Weights of a small GPT-style language model, trained from scratch on English Wikipedia.
Size: width 512, 8 heads of 64, MLP 1344 GeGLU, 51M parameters.
Architecture: RMSNorm before each block, untied embeddings, capped logits.
Training: 1158M tokens, 9525 steps.
Each number is 50 + 12 x the weight over its row's rms, rounded and kept within 0 to 99. Layers, rows and columns count from 0. The size before them is the row's rms in percent of the matrix's.

# gate: layer 8 MLP gate, 1344x512, rms 0.0771, rows 1332-1343, columns 128-255
# up: layer 8 MLP up, 1344x512, rms 0.0825, rows 1332-1343, columns 128-255
# down: layer 8 MLP down (transposed), 1344x512, rms 0.0508, rows 1332-1343, columns 128-255
gate1332 099:26 53 59 63 48 66 50 52 50 68 86 58 63 68 64 30 39 56 47 37 60 21 69 55 41 45 51 43 31 44 78 57 37 61 32 66 48 25 50 63 42 53 26 27 28 44 54 40 51 50 69 50 41 46 61 33 38 48 52 62 60 37 40 61 47 18 56 53 57 48 34 61 37 40 69 49 43 46 57 52 52 29 64 61 49 43 45 47 48 43 67 57 31 38 47 56 60 47 38 40 56 54 59 47 51 43 47 45 39 53 58 28 65 39 48 56 39 48 53 40 36 42 36 45 72 49 52 56
up1332 102:72 74 44 46 30 54 50 86 54 62 48 58 70 48 63 55 43 49 50 48 55 58 58 40 56 58 51 57 39 58 41 36 53 60 39 41 54 62 33 37 55 44 31 46 49 43 52 49 54 49 45 41 51 45 64 60 66 36 45 49 52 57 46 38 42 62 37 49 42 52 44 65 35 68 44 51 39 61 49 55 41 47 67 46 52 46 41 43 44 55 39 60 53 57 63 62 62 52 53 37 62 50 57 52 55 54 61 69 64 50 41 44 50 30 28 62 42 57 51 51 47 48 31 57 60 50 39 55
down1332 103:60 71 46 63 54 66 23 41 50 42 44 26 62 62 60 56 59 36 40 55 40 34 28 51 54 35 64 44 51 72 42 60 53 59 56 64 48 52 34 52 47 57 49 62 28 47 40 51 77 51 57 38 46 44 20 51 53 45 69 67 54 47 66 58 52 47 64 40 63 63 56 49 44 33 42 51 33 62 53 37 49 41 46 48 54 51 63 38 34 37 45 57 65 71 45 51 59 38 52 43 75 53 58 50 54 61 53 59 62 31 48 27 52 35 51 57 49 48 52 49 57 35 44 42 28 42 62 51
gate1333 102:38 83 59 32 59 55 48 62 49 41 42 46 50 56 69 62 52 36 53 30 53 71 40 50 60 41 55 61 57 50 46 42 47 28 64 40 59 61 65 49 46 54 47 42 34 74 51 67 49 38 48 37 64 61 47 59 50 72 36 67 43 43 54 44 32 56 46 58 45 60 41 53 31 52 48 58 80 46 33 49 56 60 32 61 59 53 30 40 55 70 54 62 57 65 56 52 49 74 61 49 49 61 46 52 36 29 57 51 65 64 55 57 22 58 45 66 39 70 52 55 40 60 51 38 42 54 42 29
up1333 100:61 25 58 41 72 59 46 57 48 51 55 34 58 61 39 55 44 31 55 53 47 37 49 50 55 63 42 57 63 47 51 60 53 44 60 63 62 57 43 68 67 57 42 31 38 30 63 57 64 51 40 46 45 55 55 53 62 75 35 37 26 55 62 42 42 39 41 44 35 48 29 60 43 63 50 46 66 54 59 59 55 65 61 48 37 68 69 66 64 62 48 49 41 38 57 46 46 59 25 73 54 51 57 49 41 19 44 52 57 64 31 42 63 31 54 61 53 40 66 37 64 49 57 70 45 66 35 53
down1333 102:77 47 54 48 56 67 60 51 58 64 42 51 32 61 47 63 36 57 42 61 53 38 54 26 60 58 23 49 47 57 58 64 58 44 61 51 52 55 52 42 49 57 37 38 68 62 72 55 52 34 50 64 59 73 42 61 65 52 45 38 28 46 74 33 57 56 33 45 60 37 50 56 63 51 43 51 43 46 74 53 71 38 38 59 47 67 50 46 48 36 54 36 69 43 50 38 69 43 52 70 49 32 46 36 47 48 35 76 65 67 60 43 70 27 72 42 64 50 78 42 53 48 58 59 40 50 42 42
gate1334 100:47 49 51 46 41 55 38 60 64 39 32 56 55 45 17 33 54 45 59 45 61 57 58 62 41 28 44 68 48 64 62 63 26 49 56 60 41 61 53 52 41 59 28 29 40 36 31 58 45 62 40 32 49 51 47 46 59 69 53 65 49 52 57 40 49 30 44 66 53 48 52 53 40 40 38 47 63 43 31 44 64 47 61 50 48 63 35 43 45 52 33 53 49 55 72 70 53 61 53 47 66 48 36 76 42 49 52 25 64 37 53 55 65 63 31 59 58 41 53 44 42 52 51 52 60 49 32 57
up1334 102:51 34 58 61 32 46 51 46 58 54 41 55 36 43 46 51 53 31 47 62 34 41 46 66 57 49 41 65 41 48 44 50 43 75 48 54 46 62 42 54 39 62 49 68 45 56 48 28 62 30 70 51 75 38 66 56 41 50 82 48 56 36 55 52 39 43 54 58 77 37 60 57 42 52 29 70 47 29 54 57 48 33 57 58 60 55 22 61 36 56 42 47 46 33 46 49 55 62 33 55 33 66 59 60 36 57 47 59 65 55 41 45 37 53 35 58 57 45 59 60 62 59 72 45 64 45 43 59
down1334 100:73 46 39 64 29 45 39 29 38 36 51 43 41 76 33 45 53 24 54 39 40 55 33 66 44 58 43 65 48 47 61 46 62 49 69 47 57 36 48 55 53 54 57 79 50 56 63 59 44 49 41 37 67 59 57 47 56 45 47 44 50 50 53 52 52 55 40 60 44 53 60 47 59 46 41 44 29 55 60 38 41 38 47 17 47 62 37 28 55 42 70 42 19 53 50 52 40 58 60 45 37 44 59 45 69 54 69 41 52 49 37 35 64 50 41 29 49 35 53 10 70 48 74 62 53 56 62 75
gate1335 101:60 32 65 54 45 53 59 75 47 52 57 60 54 45 59 57 25 35 32 46 56 39 61 49 47 38 27 54 34 42 48 34 47 56 44 40 39 50 61 44 59 51 34 50 31 68 36 41 37 35 46 30 43 58 53 54 68 38 42 39 46 42 38 81 56 30 58 45 30 72 45 50 49 36 58 43 47 40 49 37 62 47 65 59 47 64 57 52 53 55 66 56 59 42 38 53 53 37 61 61 46 60 45 63 47 55 42 31 63 63 46 56 59 37 31 48 59 47 59 50 60 45 36 41 39 74 43 23
up1335 099:55 58 50 42 57 53 46 34 50 61 49 46 22 56 40 37 56 61 39 46 47 47 43 51 28 53 58 64 40 45 52 55 23 54 37 53 53 52 68 61 56 41 33 51 42 65 47 45 30 41 56 38 79 37 51 50 32 44 51 46 69 68 54 49 38 40 46 35 45 54 43 49 35 35 52 43 57 57 54 65 39 54 75 60 32 72 37 71 57 56 56 33 53 65 43 57 45 59 55 60 85 60 61 59 43 58 33 59 65 52 75 47 60 38 43 51 56 75 52 64 40 52 66 58 64 55 45 61
down1335 102:45 52 24 53 43 48 45 55 60 38 32 46 57 33 45 49 47 40 53 53 71 49 64 47 52 56 38 72 62 42 44 30 53 63 61 53 62 30 76 78 47 42 53 64 39 58 53 52 47 44 65 53 59 36 58 46 60 66 71 55 41 47 49 73 53 38 50 51 64 60 64 42 37 59 68 69 38 63 56 55 55 59 39 54 56 58 36 55 41 53 45 45 71 45 70 49 58 36 70 57 34 56 14 49 42 66 53 43 34 31 52 48 65 46 50 54 36 77 33 43 58 41 50 59 30 36 48 37
gate1336 100:51 58 63 34 60 51 45 69 58 40 58 59 32 58 68 45 37 58 42 49 55 49 40 39 49 57 44 42 43 19 39 49 69 72 71 54 41 48 54 31 30 58 26 48 55 40 67 56 25 66 38 28 46 71 46 47 47 35 64 65 49 37 48 47 60 31 30 43 57 54 29 37 54 38 62 42 61 49 36 68 48 38 56 39 46 81 56 37 55 35 48 50 36 77 49 54 32 59 60 67 51 53 57 67 34 12 44 54 44 39 60 51 66 61 68 52 49 49 57 28 55 37 70 53 41 43 47 52
up1336 097:65 51 52 54 63 32 66 36 71 40 42 40 64 52 32 41 49 66 62 38 49 57 67 42 55 39 81 57 51 57 45 42 60 57 41 32 34 46 59 38 32 67 54 32 43 54 47 31 74 36 55 47 44 47 52 32 43 34 46 53 44 26 51 52 37 59 66 49 69 66 39 32 41 74 55 49 40 44 65 55 49 53 41 47 35 38 37 47 47 33 33 43 52 48 48 29 35 57 51 58 62 31 20 57 65 40 43 73 38 52 60 55 55 60 32 56 51 46 59 29 44 58 62 43 63 73 70 75
down1336 098:53 58 66 68 66 48 29 62 58 30 42 36 54 61 65 54 73 48 37 61 47 52 44 49 69 38 36 48 55 57 49 66 52 23 50 40 62 58 35 64 59 73 66 45 55 53 61 40 19 40 50 46 48 36 54 62 42 52 40 40 56 56 52 60 55 63 45 63 56 42 40 63 63 55 50 33 50 43 43 39 39 41 64 27 53 31 50 47 50 80 58 40 37 67 63 66 60 41 66 43 51 39 44 57 52 44 43 48 62 38 59 53 70 46 36 48 61 64 48 27 63 62 47 56 51 47 45 68
gate1337 101:59 70 40 67 54 55 67 31 49 54 45 24 49 71 55 53 48 59 63 64 53 46 41 50 54 49 70 61 47 44 68 40 45 48 53 48 49 50 59 52 43 40 43 49 63 22 29 58 45 37 43 60 81 39 58 53 47 53 68 12 28 61 55 39 60 71 44 56 48 55 47 64 50 59 69 28 52 55 47 50 33 75 39 59 68 60 46 42 67 52 32 62 30 57 58 38 78 50 58 63 49 46 57 76 80 48 46 53 63 55 47 40 29 45 42 56 41 45 44 40 51 54 58 43 63 58 58 54
up1337 101:33 38 70 45 37 52 61 37 40 38 66 57 60 81 80 55 49 52 75 49 68 52 72 51 84 59 56 46 38 58 67 62 42 41 35 43 45 47 43 37 81 62 53 69 44 64 62 34 40 33 68 44 68 40 26 54 52 54 54 38 71 47 72 45 52 57 55 39 55 55 74 31 53 48 60 57 41 48 40 34 29 58 32 62 53 59 33 39 64 29 52 71 50 45 42 29 70 49 57 34 26 54 52 53 69 57 45 49 35 54 39 58 65 51 43 70 33 56 51 47 39 78 62 43 45 48 68 70
down1337 102:32 50 41 48 49 56 69 51 56 72 39 48 29 55 49 35 52 44 56 42 41 44 56 55 66 55 63 77 49 39 36 55 55 38 47 48 68 43 64 36 57 46 63 31 73 58 45 38 75 56 51 50 52 63 66 64 51 49 38 32 47 61 66 60 46 62 53 53 58 68 33 69 51 62 50 46 46 23 58 65 46 38 57 45 64 44 33 50 35 51 58 40 14 65 52 51 35 56 44 40 45 62 56 38 69 41 68 61 44 54 62 66 67 72 53 64 51 47 58 72 56 23 55 44 57 40 37 33
gate1338 099:49 53 17 58 39 76 61 62 46 68 42 31 31 46 48 35 57 39 29 44 36 48 35 56 50 31 56 40 44 65 77 60 58 49 42 68 58 51 37 65 41 45 45 72 36 30 53 58 38 40 65 53 37 60 39 65 42 51 57 49 59 59 39 58 42 31 37 14 45 52 27 54 70 51 30 37 44 43 35 35 51 65 60 45 51 27 75 52 59 39 59 53 53 38 51 33 60 74 51 45 43 54 17 37 53 56 61 48 50 57 37 31 50 26 65 69 18 42 69 29 35 54 58 68 67 54 59 59
up1338 100:42 41 57 56 47 36 50 41 56 42 53 43 49 67 72 41 34 64 50 54 74 48 69 60 61 56 50 68 60 43 48 54 39 43 15 59 49 42 48 56 40 62 47 45 40 55 48 42 60 56 41 38 44 52 11 24 41 40 45 52 57 54 39 61 63 43 43 48 61 59 49 40 57 57 56 40 38 55 56 63 44 25 60 72 60 57 68 47 56 56 53 39 54 49 34 53 50 66 28 44 33 34 63 43 60 61 53 66 54 48 41 40 44 50 49 35 58 35 44 75 49 68 47 53 29 42 48 50
down1338 100:51 75 37 42 55 34 47 62 46 53 21 43 34 48 83 61 52 60 41 43 49 67 45 62 48 57 64 49 38 51 76 54 44 61 38 41 43 38 12 49 45 41 64 64 30 51 62 40 44 52 65 35 32 32 68 62 70 49 55 47 53 59 53 34 40 44 65 64 67 45 43 55 41 34 43 48 42 52 51 50 49 55 61 44 37 55 48 55 61 63 39 35 54 59 48 58 66 36 50 48 45 61 26 57 59 53 70 47 31 58 43 58 58 48 42 36 65 38 41 49 60 58 50 54 43 56 45 66
gate1339 098:45 50 53 54 50 52 47 66 41 75 72 45 56 47 38 56 50 36 52 48 55 28 47 68 59 46 55 37 62 33 24 44 57 33 52 44 58 65 51 30 60 66 53 56 36 47 57 76 50 40 44 39 40 46 65 68 47 45 25 44 53 43 47 55 60 47 54 51 35 82 45 74 43 60 53 47 46 53 29 51 31 57 47 46 58 57 62 62 56 44 73 64 34 30 54 48 57 36 47 30 58 39 31 37 51 59 52 42 49 55 47 63 51 59 54 46 32 66 61 36 62 55 29 56 48 72 64 42
up1339 094:57 42 44 71 67 52 63 57 46 53 57 62 46 49 57 53 54 83 52 66 50 66 48 54 44 51 33 43 58 46 74 58 52 43 58 36 57 60 41 41 32 49 39 34 44 42 41 45 41 68 41 33 53 50 55 62 53 43 75 59 46 40 60 58 51 53 31 38 59 41 43 37 53 53 51 56 55 61 77 38 44 46 64 45 87 76 56 60 68 39 37 50 66 61 48 67 66 51 53 57 65 43 58 48 49 49 32 42 37 52 47 56 42 53 59 57 54 39 49 40 66 41 66 37 58 42 36 67
down1339 093:51 79 63 38 40 73 41 55 52 40 45 53 51 37 38 51 27 47 54 25 64 36 61 68 44 60 76 58 52 61 63 58 59 57 49 41 56 81 50 59 55 58 69 49 61 54 49 58 45 51 60 42 51 41 65 28 69 44 62 66 48 57 27 55 49 26 53 43 73 36 54 47 35 67 49 39 57 60 47 28 42 26 52 29 56 57 47 57 52 53 32 50 66 49 63 53 49 45 59 32 60 73 55 38 49 53 46 49 24 65 32 55 43 68 56 33 51 37 52 51 65 48 41 61 48 46 46 49
gate1340 096:49 44 64 47 70 30 51 51 46 58 37 60 48 53 71 41 34 54 49 55 68 59 49 52 49 28 59 51 47 48 64 61 64 50 66 41 77 64 34 38 61 51 47 59 49 39 53 64 68 37 48 70 59 54 40 55 43 56 61 68 45 59 47 27 49 53 54 49 39 43 57 51 49 56 51 62 50 30 42 47 24 29 48 44 63 73 52 69 61 35 60 71 65 42 54 47 48 49 55 62 53 64 21 37 37 39 68 41 54 56 47 40 41 47 50 24 38 57 49 53 66 57 39 58 38 54 53 32
up1340 094:60 47 59 39 46 52 37 38 54 51 45 57 68 36 36 50 49 79 49 50 56 58 36 65 59 57 37 34 54 63 57 57 43 61 46 31 47 52 52 35 54 58 64 38 61 49 44 23 57 44 17 56 59 62 43 46 43 54 32 38 40 39 42 41 69 43 42 45 51 57 52 56 56 56 37 32 44 58 66 47 34 53 62 27 56 38 29 44 51 41 68 53 39 48 57 28 80 42 40 56 67 41 43 74 47 37 34 58 54 54 65 36 69 55 42 53 60 40 59 57 51 64 57 48 57 48 43 64
down1340 096:41 32 66 60 46 35 74 42 52 60 52 55 36 70 37 45 49 74 59 79 42 63 65 80 38 38 50 37 40 42 65 61 51 63 55 50 40 57 64 61 51 50 64 37 61 39 50 56 28 42 51 51 43 54 35 40 26 55 73 60 68 68 56 31 46 36 45 47 46 55 38 42 47 25 42 45 58 44 34 58 93 78 33 54 60 64 47 55 37 58 49 51 32 36 44 65 32 54 56 29 61 71 39 56 31 32 41 50 54 32 46 48 40 73 50 73 68 59 23 39 35 63 49 55 67 35 34 70
gate1341 099:46 48 67 61 35 45 70 65 45 44 50 35 56 50 60 43 60 53 75 47 40 54 26 68 57 67 32 44 54 51 51 40 56 48 61 48 58 52 62 52 68 55 48 35 47 33 44 12 71 46 70 44 55 50 57 36 51 64 67 68 60 53 54 46 46 50 37 62 42 57 63 52 53 42 43 45 50 29 46 36 41 40 43 39 56 28 61 37 52 51 58 41 47 65 64 84 50 47 64 50 58 60 50 26 56 41 47 47 53 52 32 25 43 47 55 22 48 54 41 43 53 46 69 51 44 66 58 58
up1341 099:70 59 60 71 52 49 73 41 54 30 44 46 33 48 41 55 56 26 50 36 58 61 40 71 60 36 46 56 47 45 42 60 72 39 26 66 44 49 52 32 52 74 43 30 64 58 46 48 45 57 33 40 46 44 51 39 42 50 65 34 52 48 41 43 48 64 41 30 33 53 45 60 62 31 51 47 60 45 44 81 56 63 63 37 57 54 46 45 62 27 53 51 48 69 48 55 54 54 52 37 54 33 60 33 41 58 51 36 61 73 59 51 62 52 43 53 65 49 71 69 57 45 35 64 36 75 52 54
down1341 097:56 39 51 71 42 55 43 61 49 63 57 46 69 52 34 79 26 42 46 61 39 68 35 53 49 62 48 46 64 78 63 46 40 35 43 70 44 52 58 43 49 53 60 50 51 52 55 48 46 34 69 62 35 36 75 67 63 64 53 45 16 53 66 68 68 55 51 61 36 40 36 68 46 63 48 44 45 70 65 47 50 36 45 44 44 50 37 54 47 54 43 73 38 49 52 66 42 41 59 62 46 50 40 59 49 42 58 54 25 36 49 42 56 53 50 39 67 42 46 44 28 48 56 51 60 54 50 48
gate1342 097:44 35 52 37 47 53 34 55 28 47 59 36 60 50 57 51 42 38 62 65 38 75 50 36 61 39 76 02 38 62 53 61 60 39 38 58 53 48 45 43 47 41 49 43 50 51 41 41 69 52 54 62 24 54 62 53 55 62 45 34 45 40 65 55 52 27 34 47 65 38 43 47 63 38 59 60 41 37 43 56 49 50 50 67 70 44 24 50 67 50 48 56 40 45 36 38 63 50 54 51 54 51 51 43 38 48 57 52 52 36 51 54 65 47 34 40 64 39 49 40 18 53 45 47 49 37 50 45
up1342 105:70 70 55 71 38 47 30 51 59 47 66 70 56 39 38 52 38 51 45 50 42 59 51 36 47 46 64 52 53 51 53 57 63 53 68 51 43 50 64 23 70 61 47 74 47 42 35 60 41 62 45 58 42 39 49 52 39 57 41 58 62 28 63 61 65 79 37 37 52 47 45 37 47 78 50 39 31 40 47 55 53 49 55 59 52 45 36 64 46 44 47 28 53 69 67 52 47 66 44 44 49 51 50 38 47 48 23 39 61 21 36 50 65 29 59 76 55 34 57 83 43 52 42 49 47 53 65 66
down1342 095:54 52 44 43 51 55 37 51 29 19 67 33 32 47 26 41 39 53 74 24 54 49 62 51 55 52 47 55 61 61 57 31 71 56 49 54 51 59 62 53 43 54 49 78 55 49 29 35 48 38 41 52 65 49 42 64 43 29 47 50 60 46 77 78 47 53 31 50 53 42 62 63 44 44 61 48 75 43 42 39 29 56 67 50 44 48 48 44 56 58 43 75 43 44 69 62 47 51 76 55 50 50 42 45 46 46 38 37 31 53 58 54 61 53 38 54 52 69 46 47 58 45 33 61 69 17 29 60
gate1343 099:64 54 65 53 68 47 48 56 40 31 58 49 35 40 47 54 41 51 45 44 51 53 57 55 54 56 51 65 44 51 60 60 45 54 46 56 30 56 53 62 56 66 46 68 48 41 63 64 45 45 74 51 47 39 44 65 55 70 67 42 31 51 39 65 72 61 60 34 61 46 25 57 31 52 50 49 58 47 58 44 31 38 38 51 58 59 48 53 51 66 60 78 62 39 34 61 28 30 44 38 43 61 63 57 59 47 43 31 51 51 31 54 29 47 56 47 61 55 74 57 26 43 47 49 59 45 20 50
up1343 096:33 44 44 45 43 59 54 56 54 33 52 69 55 38 30 63 47 37 72 51 44 76 55 43 57 65 47 56 36 39 51 50 36 58 63 41 35 38 63 57 46 53 55 27 56 47 56 45 47 53 57 71 46 31 25 57 49 56 59 37 44 43 33 57 21 53 57 59 28 33 55 63 46 63 53 50 46 64 76 52 39 60 53 67 48 54 52 64 32 57 67 55 46 45 35 46 38 32 63 49 42 46 38 44 65 58 91 40 65 59 46 41 78 81 40 50 68 59 46 52 42 55 40 47 56 11 64 56
down1343 096:71 62 56 39 54 56 65 42 44 49 48 63 60 21 50 62 42 41 35 32 47 44 42 64 56 72 49 41 47 43 38 43 54 71 60 55 63 50 47 20 36 58 23 54 53 55 54 59 40 62 51 43 59 50 63 42 43 27 50 56 70 40 68 29 50 67 54 56 61 63 38 28 43 41 68 59 37 42 59 46 46 34 57 44 36 36 58 60 40 63 43 64 51 73 45 50 56 56 60 51 47 73 46 43 73 50 51 38 25 48 52 46 52 39 68 60 33 42 57 43 46 43 56 72 57 22 60 46